config.yaml
attn_scale: 0.177
optimizer: "soap_variant"
decay_shape: "linear"
Each number is 500 + 25 x the weight over its row's rms, rounded and kept within 0 to 999. Layers, rows and columns count from 0. Numbers have three digits each. The size before them is the row's rms in percent of the matrix's.

# down: layer 7 MLP down (transposed), 768x192, rms 0.179, rows 600-767, columns 64-95
# up: layer 7 MLP up, 768x192, rms 0.183, rows 601-767, columns 64-95
down600 094:505481492519521482528526523498482508493441506500537495516494486509528475479460536498487509503492
up601 094:525499441531511501485488514470532477511524454559536492513560474486484488482458540547479473522493
down601 093:505458503463471507499453513491471490501497500460513524491480484479556500485510496476506532484495
up602 100:536480533536466487494492533486510517512495499506492531503533472498474481505500536515484469464505
down602 101:526481519543514517491473465533491471532498518537522510487483454496495491513496483488566530551527
up603 099:481511525495575500504491500496463475503502507451514533477511454514522524490491497490545484513520
down603 105:498439562497488471490488499475492465470478502469459521483487527529477514512489505534541476524508
up604 099:493499534533470514482502473476550485524520493508490426478493473478492481453508535508494505479509
down604 103:488519513525526510540519491498494487505477503493497520562505493481478480482558500481495488510528
up605 104:547474534536520522482506486492531531505520505448506521500475486514497541507500472510507471479496
down605 099:466473476505497518474494503522472490541499468519471474464494491555482496519500463484481545460512
up606 099:470530523438492513504466485492524487530483477456484518503475509486473558473494484501454554495489
down606 103:497512454478467487540501472490474510501474516456532488553518490510512492509525500490583481475500
up607 101:495513511508521484482506515466500528484473494515503493550487501493475535467515523518520511491499
down607 102:478512496469514535520481501473505517512512501500493510524539517516559480517477487507480523504508
up608 105:481541490468530494519511534497487514497532465502483518492517542473512531493480462577524493496498
down608 110:530483509529531475507488506507501498512514480499502504496474492518537493452528492532526546507487
up609 097:465527490529456548518505502463503514512514481526506465515480476466533510484490513478484474464482
down609 102:498467487456513541489474476508464529548486533537499489511457495541529527459475449476495522502520
up610 097:538525510511492486492522528441498519498524463460513500503536536503512468520450477507496504512504
down610 088:504500504500503497455500498516486512522525506517473460503513455493505482498544479544548508475467
up611 108:521522466498489493480493494424505457507507518467492500500492455528515445478497481502494509482520
down611 106:532457493491503500475512546551476535514503505503523509548526512516494506498472481526483523518493
up612 098:482458490528469493468525509539509530489494512517506492475506539493557517513526513484525492478504
down612 099:520506485476504502527459482495517507521467519525488520567504513521469464457479475498494476490522
up613 097:541514506524495459523506474501489503468476461551517477461490526510504490509496501516529572506487
down613 098:531471541525510501476467493493503519531505512493465543534456503451491517474510497491511514476519
up614 103:514505517465524488510507498491459500503483491490496496539497455531526492520516477478541504478455
down614 101:555519479520500505571501491497482550515569512506518525507520492491458500502497553502503534505478
up615 095:483479507492495503496534522474512476516479517457476491506478506513503506538470520501462470484532
down615 093:531483441476493490492473533465457497499507517482518492498479530503496504496491488462481547500452
up616 097:484520513563508505490555531529500546501526545496505505505505523520473502506450566471482494517488
down616 095:517483500454499479453492485534494497490533521506462495531463544430507491478495468468494515454472
up617 084:547525450522473505524463491497503467496489484541509488527517455517542499544507523520511523531440
down617 086:484514531443493522518502483515515484517489529447521521456514473472534503494474511471472506471555
up618 100:487480481511450477521501521503485493506494498485530486518491489502536438491484496506485496498505
down618 104:509505487502487488436498511505523491468498463516496454510478509518476491491490493468526531513515
up619 103:446516498505514487495519516488523454507544528490536484496519486511483504528534561505520479509441
down619 098:516486554496480482519494507518527505475496499462485502455505490502493476521459491466501478484495
up620 106:489491536488491520530530454497502536492499498510533546500509489528512482519509528480503491452490
down620 099:484490507555493545448539494493503479492547509471532482504498495506534524537522510482495512493480
up621 095:442461485510486507519503542489503546492488516494510535501522501512505482503470515537454486497506
down621 096:479544501517495481460506481516532478516529512527528504519462432506529521495552489453537475498532
up622 102:485492567461524523504524472498512498491520490478488479494527461501467512516441536518488529504457
down622 096:508499459526484546494505532480516533471501501510478478482492505484502504522506477499483534477517
up623 099:464502485519481536452536455524528525481486517519531454493546465447467504492531515514516483496555
down623 098:499513459488480498537490529504479498493495490447518477493466492521484529478468478511496467509546
up624 095:490502493471501463520518478501508510516514485537499558558509474495507496466448520467514488469494
down624 097:511526521503497528505504486535473489474521528490480453518516488528497487498516522486529484520491
up625 110:477491470439523458520524512537493512540526529475474511493479477506516483505478504490530518443498
down625 103:473513506493540496487570508513479505507488506509496486521469459496536541487467485510506490487512
up626 100:485490483520471562494476469458501554550520506489514530477485550480486464542473460500509526517505
down626 098:474508493484487519519483531504500478492492550578484499481485453528548502478479509497477505513479
up627 096:502501498486512519524475539487517509521527518487539477505528479502504513524504501512506494514456
down627 089:480507482484490506472476511530471515510488504513511465499542512479487496510540458536524484503503
up628 094:497489496522544512470505515471488538490521507509475496504529532518476498471491519511464462462471
down628 093:494489505500474465524475504515473519506485522513547467485511482489501521468494511462506497520487
up629 113:478528486485528471526525478518485551512541503497524525498513481505524525498505496490516509501460
down629 103:484527491550497509508473534499477497498496472540515480511490492487513492477466471493533457521492
up630 100:514468521528550492511499477493472487542495478472494492494504511473471500476484461435466525541506
down630 095:504475538501483501530516467489489527485515479520536517496498523499505499528478511483518470465459
up631 104:492504451523484516504528530495502489522521511490554514507469504504462518545501495522481494509488
down631 107:530518561485482497514499479428481532537516485517548467517517490504493549475476500515505496514519
up632 107:499526491499511474521482499477541524490536481532476506529493539548477525453540515479465495513483
down632 106:506441511505522475503506490495509564513514476513485491518503525426500472500525461497483530493500
up633 103:507504494514529501441467506504507505471536577530507477536481530484583444528486457496498505495497
down633 095:525526522472524486524493482522511487458470523478507515464542434534484491508546539525520471531519
up634 096:505488457485476483536455486517506473514483521511475493500462518496485510505506535495522530501541
down634 104:534480533488507482516486489477511502488494529490493470479479515518496505482500521532499456496493
up635 092:516537496500477522462479508499461509506527514523492481502465499484505477495512484546512501492491
down635 101:476509529534480524467543521494480466478483522518508484477527508526496538469476497506488458469486
up636 100:500472461527448507486493483496510515477501495521544466518506520509475522490517499536570496520496
down636 103:495476498519476540468509486534567504482483536491499493480507515489478523543479446496509488467486
up637 108:490478533520500483478504506517507436507502432508522460509493516538518524495501511522480506491510
down637 107:526507574500505512507498509512517512503510495482499507534534503499540552522535532479453454516477
up638 094:499515495502475511502500519468474493455489479508432522471480495464511473475497533500447527531498
down638 096:485521521492514508489496444477480538522517508526488501518466512522488474513560505458482497501474
up639 090:527524458540517511498520526430486493478533494539472528511464485496518517557501499493541541491536
down639 098:485497493470520438504493560489528503448518507507535464460514489481554466525487511471514526526517
up640 102:468519512514461468506527467472509461514522514516495513506523500521503529494505512515531516509473
down640 103:461496551496526502516470513500497517497492516550496470512453416508540485551529491491523474525523
up641 105:511478472456493514448535487515501468525531533513521491518488513518530520550509491481461497509511
down641 099:539480533500511540531549489460509479505513504509517505459502513525512508475523505487509527506475
up642 090:476499495512477491467517437520528507501441540473524481504518511501521513478501466496517532451461
down642 083:511490500475471497471557484466516523498497540500484516484440503526478526479471530484496528532531
up643 088:501546483513522511522490468536466510552487514478487496504467487516501552515513487571510493499520
down643 089:477437486461465518481460489492508493515503523505504509460524494506438528520502460519493508465524
up644 094:516466542468453498456544487516507527504493505486542513468521521526519529498498486509478503486494
down644 091:512541462515481514481487500522478514454466471487470466482497481433465538494472514488508485549506
up645 096:516531478484520487541517502473499529498511497543490472492529508504489472445498474538560514521493
down645 094:526523501511474508493533565508458534521491456532529542485504490501483579500504485488469530453504
up646 091:554524503500471468486473494510502487499485560468487512502496525502472516563476483514458502492535
down646 093:570488478535471462503511510532470457479489484499504539546529498504484479517496499517528470492445
up647 098:488495482507490466492494480494487452513470515500513462537543480498538500529483478484522498506523
down647 102:494481469496531484468495517515532453474464497486471484506517520500495518521515514423501468505482
up648 096:538573491548498522510498492518537537493507474523515485486440415506482512483440511486489450520562
down648 099:475533503503470506450483478462548470451498498489479496512533531469491451557519541500487484506500
up649 096:517454531500514514516488506471491512514522507476454509514528498523554509488484487475485539517485
down649 100:480495476506517513439502518503482505496518483495476521498476462516460525466480499504473475514510
up650 102:472488513513513491497522471524490532481508532537485475500495500492472532482530495522479490512526
down650 101:531485453512513523500520476535500510507512520510465493495464536508542469540500479488509554491477
up651 097:497481470500494479483463517507515511485542509421519465554502510519519493478492515493532493494476
down651 105:442504541509552516464500522502487496517527506520502483455473489496552503535482484525507481496500
up652 112:509479482511483537474490505481491525520494512499522527520454474523492520509525484550479502529493
down652 114:500551507504506464480441492468465497514476514510469523492512493508487488500524520491528452511489
up653 111:520494488509491478470476523524523509533506484500525495469475533554507538477459493506520485454494
down653 106:486461483509528515512465552503490534510480522523471465521478522518538545517490497490481541467464
up654 094:504470465519490506471473467505496488492536511535508513520530514483475524443527521463536539486488
down654 101:503447525470494507501527500482499497485459517464513558487500514525501518467509457481487518499498
up655 097:495522505522480485440482481527561486532534520500548535559456470475464493547487492483543521477508
down655 097:488488479491589509495480509545508502532515504483478458518480488461486510561502516514486511485514
up656 099:511495500455480483511523508491505501509516526540491541499489469486484502480519538475481508460511
down656 098:510481531485521511516474493525475519488500497472426526453469543514501523511509500488546506529525
up657 089:498499480514473504490507479491533494520497502481511508519512478508517499441474541508556506507531
down657 092:496529483468521504521462525470511497519494508531513490541504518517530528490487472515522498491506
up658 110:545511503519462525565536479499507483479522497478474512511518541459499495487499489481489500481530
down658 111:495500441507502497520513507514497471459481501507504457486493456543495543476473498524554500524488
up659 094:519492504498504565495501545522469467544490460538494473515511527504480486557524501460551474517501
down659 101:512452491518494497505466516496557513518531511540477510455475514508513485514486463549471497494472
up660 100:524504496500491516514496526478515469494497492487466487450483549452521481530535496516528535525567
down660 098:531505515510459501500504526502473493533537510491502528513525535517472479533542505503484468464474
up661 099:499448553489484499539503448527483506487527536481527516515501492485505432506517487477522492451529
down661 097:503485511505512545517515523501543471496516495504515442528504501513544490476455543525450528502462
up662 098:488508503486488514496457512535525470514502490485499459508489523469535514568534526483525500510539
down662 095:515503493519540530560487482484500583507492531531501534451474509501556497481476483467480499508500
up663 100:475541507501475498498489447511525507502522480493498534489518512489548503471540457519482504500530
down663 103:498476540541476490465487454502516458552486495502517456558522454460485538493483505502509461536528
up664 093:512526506516485479478478525478499521524548502499487498510540494483508514456502522446475550458501
down664 099:485482486491463529486525500517533475524456547503501549493523461530497523519478477534541503519523
up665 100:496544504497515489469470488511475488494477502526467520518491491487465504442489492504506497494534
down665 101:505525475568496522514517512501490437472484503529482498470541568540479475526522526532497491476513
up666 105:510476516485510518491518482492470499530502498428486489538556514466496512496481471514462476469485
down666 100:489510468522473483488495512518504523491518504513485517497495484544463472514478475575499538531522
up667 090:540488527493524517515503476512514533481515481503526527492501468504508498492462556515505515521526
down667 091:503518494477519494513523512458551476547530523501498491498511488505504511468483471477507473522508
up668 098:502491506546496518516505543490516514496453485515463536456503518472470520515466484523518443492554
down668 098:518547448464516525469519495540506496478510539495561494536446479530506515519471536532438525483517
up669 104:517516514523549514486494512499532540545471484518451513498521459478495537499490523529505520500491
down669 097:497480486494506456495520473464488518447533491478533492531484499507474469491517532433441506493518
up670 094:489512494508478511507478477506523501501488497501489471547490521515517452495469548501491471486514
down670 094:486478472481557521523505519482481469504482531531502493501514523481537494512518502467499494487504
up671 097:463485491502522530508484481476507520482555500537527497511502470469502508495523505510441503469545
down671 092:497472462483477513478488552471523506510509482529455455532450464523460551513485484492488537507493
up672 101:497479489503542561505500522520549526497517504480501493478515486523548504527461541555455515523492
down672 101:513502488510490493495508486472514538499515433497529518509469500523549493508540447460491503467509
up673 102:503497544494535451483517499526469507499515527495525501503501531492511495529510520498488498486520
down673 100:487508487480511523482491522495493498467471561475530481519458529503512549512520477475541517470488
up674 099:482533482463458471465500468549487505508508477503506544513557512488516493530550465515512512476465
down674 096:482519541457489481497483511498509501475542503514498500511479545487495479541450514531505489486507
up675 101:498483461523515467477503482504503520494496497507486463508502495520436514496452501468450513485448
down675 109:529510489469491462459481471496494506467464561463456542475505526482498496514463516504489509491480
up676 110:477507515526522541550517439500528485544512507526543508511523522517509504498496482502493551508477
down676 106:505513479517484504544473473520518503514509524528478540550473510459498474534506521495504493487482
up677 101:497545489503484505515484461477465539498520544518519476521539505555467516482509566491547520514465
down677 108:517520510499442478500505521471491510457495486452480477526514522465506508500491531527534523510507
up678 100:518482500470513501504453523477535488518518442503505550517476528544520515452488496498529521498473
down678 104:563514505500507499515510480500494459476509462516498444482495502458516513527513534503490498465494
up679 094:487512524517455511450512435533473507545520497497514453492477496521513503476504500530497486464454
down679 091:503538517524492517458501467511497499439504492525506496496511515570502515529502475529496514521518
up680 109:518482492511511453463487481495520493510547503512499509517516508539495486490488543544486507467478
down680 105:507487494500513477491509490514501512491464500544498519500523470519501494508504493508454511502554
up681 100:498518521490511530479493525479513461509492528510501525473489496516553518485469565469475500491516
down681 100:498483477468507500491487510499530484478497526490494486497502538532530537482441508454518483494515
up682 105:490474533488525463524500479477539502529518492531464512468511497483515511514498524528490473522494
down682 109:549498499522499471528510502507473466523502531494512459468486488510497506494469485465482521481474
up683 104:509529475505516487500504518505517530512458559481519457509473483525481522467559512483503538532531
down683 097:514499506483508457467506486499522518517518517516466496496498521491480511522524514506416492502522
up684 101:473478497442494439508455502494512483497487509511498497496451477489515475463527486530489502479488
down684 099:500511452471502465527543513505508490492484500477509514499460507492502507522509513522484463502510
up685 105:534486505521491482481505532511529508529466502518498490540491552499503516495478507470534494488499
down685 105:481476492473501529560493505545480526517496480529462551419520517512511500497508454547514559484491
up686 089:499461523514512513485514514500542494471543516470491506470503508549544497547459480510507463493515
down686 093:479499492507470536508475495456466448499463510562462504527501496469496484468504521488487534513492
up687 107:496534537509507446524493476469528493544537527500512480543509486466517532503513460467514470474494
down687 115:518521478488488520528521540517523491447486517489485532514556491504474477498494474503523484496443
up688 095:479490505473451494475477433514476529501506532545536511481539533491468430549456478490512501486483
down688 093:480521505490480507515446451463480498442504508502548523517497526519499459513464511464496458527521
up689 096:483497499470511541495498533496460561515513511516525486532477491505527504481486489493481506475493
down689 106:533487499493484501513528492514523539477438542502488497426515492515510477494435486475502468496476
up690 097:492456496524486516494470521481513500528518510477574526484489519465516483517492499503508472507484
down690 096:481491526480528504513476481529528503495508511495472518478476514508512506470490522498459467499495
up691 098:470494482496495449484503491510507480492520520479539470502483454493505507473488517539505508540490
down691 089:510498509483516492506461492485483487503536490525493490515483519482501527489522547489517476498497
up692 103:491511481537554490468527529506485523510541498497528496482507517503520546472482497487494462531527
down692 103:530507499496470511513482491491540532506476480506508508515485537502451500473519503491484514496499
up693 093:512474476504480501449525509452445489494491480526490482456465504512528523504539547509469509507490
down693 087:555518507463472526511493471501539518473499506506526522468516505497517505462512474478488472545456
up694 099:475479495463507535499480482534488521553545537488507447477514486509516490529505493496510505550527
down694 104:499510485511496513494516450498467500528521496517459518502486491488458541510551530476524521500515
up695 110:486479482508516521489485507526549500532504488538508510488479501533558490490506482514514491495496
down695 097:466554483505524486542551456546481498524515505497488483467501523520523491488516470501477480462499
up696 105:450492483497490495512525505474461476520470478474504473466526536445476501491489488504493501502549
down696 104:488495497502514509462528478501484539495504513475487508498503502500480511488532469434475514521473
up697 105:513494467490527514481504467530511484473559480453482461500514524504554503514491541505474470460509
down697 113:537483484510527495510470479519517520466493472521496483484470477522553453472514474470527483534501
up698 097:519512505487543502468489526527493474530511500521477508467473549501494570479508531480448526498492
down698 102:499532519516512465511511530488466511495485471516517544460503529497470520514510511514518531513562
up699 103:476490507506496479516552529487507569462505555548508487466476478557514523506482562501488507511497
down699 105:540491468494511512499510483521520506472513456516529483493471478484487517518486468503518492509485
up700 099:478460495489496503506482514556553483481555543492534508511505534462482473492492487494522488520455
down700 104:526488502482502501486503467495518499489486499508471518506506480534520442501508494455526550525471
up701 094:470505496503494492496463500534518462540495524485536533477510494502469512496516510502479517485510
down701 096:500498525505529501506500514494463462531467540472460482505500510476540470475524537500485469502484
up702 098:449477448498500472519480496461506496489461494460461469535521479559537466466501500517498480491521
down702 095:481527491480485535531565521479513484551503486500470497492503508476529482488500498521471544518526
up703 093:499485497527517512486516481541487461521500496512535488465487504485469443508483477488485456434503
down703 097:458505483501509489510473484487481478432485480515504541501482478495524546523512458520484454496512
up704 105:507519498548506457518477512485479521484521496516481477513516531495482501511549500513475505453494
down704 101:522486477507464503514507505504476455514498484531514511498489481511528511464517502529539472493488
up705 104:502514489501468495493545500475455484488516526474437476492497493506489470467478522463550485508465
down705 107:509503507495509509502473474536537528512525501469530521493476501506481489526480500506525516493480
up706 098:493543504484418529447496490514518474496519502511498494494519492542525517485488488494487507505498
down706 103:454531486519486486493490544494520527494448512461519477511491501513504456490499534489476470501508
up707 105:519489469553522500494452467455475506526468520520530474569493495471481501458519489473529503494539
down707 101:510468463480489493478483512450486508539535504532476517471506506494535508467528492452508544533531
up708 098:498487511518506523487554509443462522536519503484503556461501495519476513504562489510531484472523
down708 096:438547484500478510535530479488485476493478493523453503493511505492515501545496501510530530520477
up709 101:456532532467475478511512478488487504479493449517472508508521518503470410504509524471453508499509
down709 094:515499523501523471500497463516469507519502550434502474481519490494490484536500472514489500488524
up710 091:494503491497514508527488510500549498527501468474480489475512510439512468509576519477531465481484
down710 096:511486500453490484527536489514478483539493547523478489495484498491503539460469493460474496522513
up711 101:501477511469491465538496523544563530523503509499502481496481523476527518482535473481496517548522
down711 103:494519454508491507504519477465495428564490552496501507516482460487521473504494510573498469524532
up712 094:485525451510501504520462519498479515510482485490512507505520527518519511496533525532553477507557
down712 092:457448500518554501456569498519520516513524493545501523485509466504472489480490420479450476515537
up713 096:489498479499521536500497466505484506530489483506488546543510490502524516482493527507490510496462
down713 096:459447445541533522500511525503508503500503520521509466464517491495516495496543477475467508480486
up714 106:489516503522504481439484485554516545509470519465501520498479468485497464514534482512452497481517
down714 100:518489533539523518510528543489529520511460507515535440476509501530481477486496495463497515496453
up715 091:456447571487520510505521480549506474502490466520498468496515544489516505483507516545531558490471
down715 097:518513478478524488507514453531457499515458497470495491495507484459502523450488503500503484455481
up716 097:491508456514545495472498538461526492498516459542512500512491523500525458511533502496493468496544
down716 092:532481509484476461480489465495493481484491479538520443538465502501504493465527441472520509433488
up717 096:517524477465494518520524500466477517539499488481516438549531527499500530473507535481486468516484
down717 106:503511540541504506531470483507535455514476507523464555503492479514461473493508476515488503526509
up718 103:492502489513495452533471482516493535497549435464539491494504556480494505491526495516500504489525
down718 102:466469521462514479554468513505481488468506533497464481472502500505493501504550510436478545519480
up719 101:500501520480525510513506513483512497525454491490515550518537433476464531488500502508500496513530
down719 094:508530462464516496502478519536488495498553489546529515474499511520494469491497467480526484455491
up720 099:512502507493498505501520529501491497529563501520504534505459556450508505519437508556521530456468
down720 098:497472485514475489536499476500507510496469467474496550536471494517538492546490489513504538468517
up721 104:492475459478519522497463493479480529541498478457519531517502495479468511474482497542535529500505
down721 102:505494559473473530474505481508486507492469501480532478473495541490462477511480486505453487494480
up722 102:530473475515510514493495539489507505498537520488508520508566508503456467527493533491505520534483
down722 107:478514487483467509473484549456480498497479475504496499460521483451540516504534497494506512504503
up723 098:499517485501489496479495478517493500489523510515495531477494493486484478410495496516461480474509
down723 103:500492528497501487501501515493554493456550533512515496505460493519493489524492445505483494469526
up724 106:487472487478491529481540546473466513474498491480478490490522532481475531466458508515552547528499
down724 103:526490498504532410556448498521495488478538517484544445539495497514546525507490479524487506490484
up725 102:497500482508537490485463480477519468489533516455496492493574482514493478515483521492458466538474
down725 104:503529476503500510483525533469492511483448509524537480493498510534471477534494512502482524503471
up726 105:514496532514512501449458485457524461547544520539507518477517473491474495501509504442491450488523
down726 104:511513462553444500524499485524528513500495516474502487466533487515538483485525477513511496501485
up727 103:501508504433545494491479522471506499518537506557509528476514517536458495445488494475512515513536
down727 098:498498460532479483517478526465498494460494535470474475525525448496492535489477461473468506475501
up728 103:499493526456525431477515488506528533518505518490533499474543511485506533504525479525527502478495
down728 099:503469528487460446484466455510486541514485475546499497513494475509477527505543529521502506489524
up729 095:505531479570470507492503488515520523518479486507507504474522495511491496477532470528506497530504
down729 099:475485476557483470504494523525489501474464473487522521525468493490567530494487516464485508525504
up730 100:476500499540445510490497464495498499559485483510508510505470547507492487538481455505488529501473
down730 108:485471494485518483489474500494443486483519502483510519464529489501529507521534500482526493514472
up731 098:556482445526495529511515485492453523493479501479479463496549480494484514521533466497490480522527
down731 107:482476530508521481471491517462432499511515490506489481524498467486521513478512473469478503498457
up732 107:477462504526515476505503534486527534482443502523482516522498490507518566527486520491474500485505
down732 109:499534497466498546507540501490521521505475505462504465467522444500522473524527494510500523523488
up733 099:505533494488524476474456497521498459503523499458561487510478522461464506525521467480488454505499
down733 102:507510518538518461495567466531464544502497471494487482483433488437495494512490479508480499528513
up734 100:522517508490507509522548436482530494518557524521534507528519482509515466520487501474514477489519
down734 092:467470524465542527487493487492494500498462489548483449486520494496477522500497484538508467540486
up735 100:476491518524462468511584520515514566474536541523511476487480479506496522500511508526518512452502
down735 097:495473497507518479501495485493455494547482470539466509441514516499474509495498497462456517515506
up736 108:503498457496475493485501495572482526478450508475504482499462517501518530498519464550514516528488
down736 109:504539452497502459491493508544473463483516498496479489494532459482520504508463503516501514502558
up737 099:504463477512487518507519483495513491525502498472489492519510538500520507492522518498501524518497
down737 096:523493533482494508480484485512505528440489523474502515480474492549471494477517461490446484517491
up738 093:520575476482520474514539526508543511528498473484478478491495468492508503492492497513525482512519
down738 097:499486494536481499517484491512418487484470493505487551478512510518500499510505534492492464510494
up739 098:531504494516469517532480460532478486546490485460530430556477519515524511484512522485478503494520
down739 109:530471497499488489510512484519507564484522461500496518535517531485464485537522524505486473498492
up740 105:458550492490476457502491531464521515487528518535432514482502496497503485493533524516424513499496
down740 110:475523523486538523496467514511524497463451498500507491527500522493509543459463467522482488473447
up741 094:509545519458489478488490493464457526528496530531501505552529487494532513487487484500533506492478
down741 097:502476469530499491520483489506487524509516535465536507525493500484470545495524498439490518488525
up742 098:541495493463532517485517472534471515487469475528492516503482505460552503523439458538520499501491
down742 099:479505505516521467501475509499493474521531459497492535510492533487501480483528531511511490539479
up743 099:533492499505524525512519476517479485482537478470463507529500523487547474525499579484455492472502
down743 094:471488519458474465548518476495515545497512522549487507474546525504479560521475495508480490482521
up744 094:539517508482476529504514533538532491501473470512524529467545534485512485532523498537536430500490
down744 096:494485508508487492517511516482506513504493486523507555522498486488488545512519495494516506511545
up745 101:500532496481499480475458507469498506504515480474469461499464501507515530434472527503497531519465
down745 091:501468510441478535504510485516523538519522502520532513485443549535532517532500497486507495494493
up746 102:507479498498483503507548517526465518519508488475523456492515518540506471466539483475511511506529
down746 088:485509503455534518507518474485458500509489522510490493478484458476471496530484510559502491467503
up747 094:534511460504542517495481469466523488471493489471477488519526537477480495518470514495467516463511
down747 101:499493448479520524479498499492486522535497535517514524476499516467507503507512493490504499518521
up748 107:455506504503508540503543498459485517485505534536429496496509517480519497472516537464489507479459
down748 102:497497473447482490474464536516499516479500480541497460484460499546500520516503520497490477528514
up749 097:516512483529462506502481518476505503473547497495445520539498490501482521455537507484499484514491
down749 099:463516575484516530499552453489510525498487492484512496519466478502498498473500502537490513513480
up750 102:491473444445516508497531494529503489519538534484529465520525486469502508554537536534487473474498
down750 099:456424477504473522501509560474513471537531480450510481472481512508485492449499472485519523509488
up751 089:522497451534527476511524536476483502492480520487471538487486466467471453481486516487515543464479
down751 090:459476475486480488484507492516509532503506498483527479528485469500491532499510487464474503431477
up752 102:520514514502465491520517529525493494506534476470492481506488484518514493515508510524543480505471
down752 103:513507498488493502552481523466501492482507494467467473484455544491526523503466554474494472488556
up753 099:488550504550504513503505481499487482497541497467500492526531483498467501483525521529565514520470
down753 109:412498441514527521512523488506497482483521509503489467531505498510467511504503434498523530520499
up754 109:513509516504484507464544477528492500504495468495550502500498495442476492528489506549480530465482
down754 116:471532461485525479477529507477494494505500504479547511486475527507475523478498514525456541509528
up755 095:519487506537539542536510455511543521475467485492478471508511504488477513474523526526499449516479
down755 095:496543494487506492502507477480509466513487520537500456531512521494519489472447474497476489473528
up756 096:530502473467535508519519472530529457481495516504513503510568544488526464462528467516527483458576
down756 094:519490481507482495489496461513471468475521503525496508472485523498510519465523470487461513510486
up757 107:499492461484500493515501484495522507486471481481513515501487443492508507517478524468502501508506
down757 107:501462507494545474492458467507508500481549492482525497522492488457519533492505518493497483504466
up758 112:466457490477511482515461478499473483507512569491485499538490567485479509495481492513502516492490
down758 109:472493494502494486514490508438478499509487473543536555506487503535473499474487505487486553551514
up759 104:511566506504534550492461545496522495487432523503466516482524515472510500512496522520534546495454
down759 103:480523494522510527470477535513459506512532518486480520501516525519473483495553521484458500515530
up760 093:492515487482514500508530475510528455505543534443518512506532545545504493502528489527494536490466
down760 091:506529529514535471512484470542488507533478484520510486555502483521490519441473529435469501516475
up761 099:438506524543484529514501485475525504461553486513510523486509470491457508526502464505467482511536
down761 097:506486520479484502474512510476498518516504536513456488495496474470505523517481493539474498532514
up762 106:492514495473508513487530523539464529503484526490513492509488554498513493492497531520549521503519
down762 109:526479537512540478520468507505482526508494503495479526525472493472512517498580494499488517544535
up763 091:514509496510526532517537509472514512502527529473544480545495476546506501500541510482449496524426
down763 093:516498496492461516493525526505481485466499511501492539541472466514553507527519490458538468549490
up764 095:515467517508548512491501490472503506508549543502468520484482506536510488496495547510499502518541
down764 097:460501527490477527497502542504535474519511493537517469488525493504470469486495511498529506522501
up765 089:479558511448531555470501494502499523497501471496498531492534503476523472522482535506488511517474
down765 087:497470479521531500496495495488498463502514504480457460482513468507502537486454438537446486511495
up766 103:482502485498514538487440504482562476517502521509543481481507505483522493515485497494525485484501
down766 099:526479484487488465493557492478511493466503498496515534481472474489498487439508517461520468479505
up767 098:528493489495521497498482489507482514493548466497526499482467516472537482496533481489535516502488
down767 099:462456531514463514487508534515503501521473507508482497465527511495520476462518518479527451499466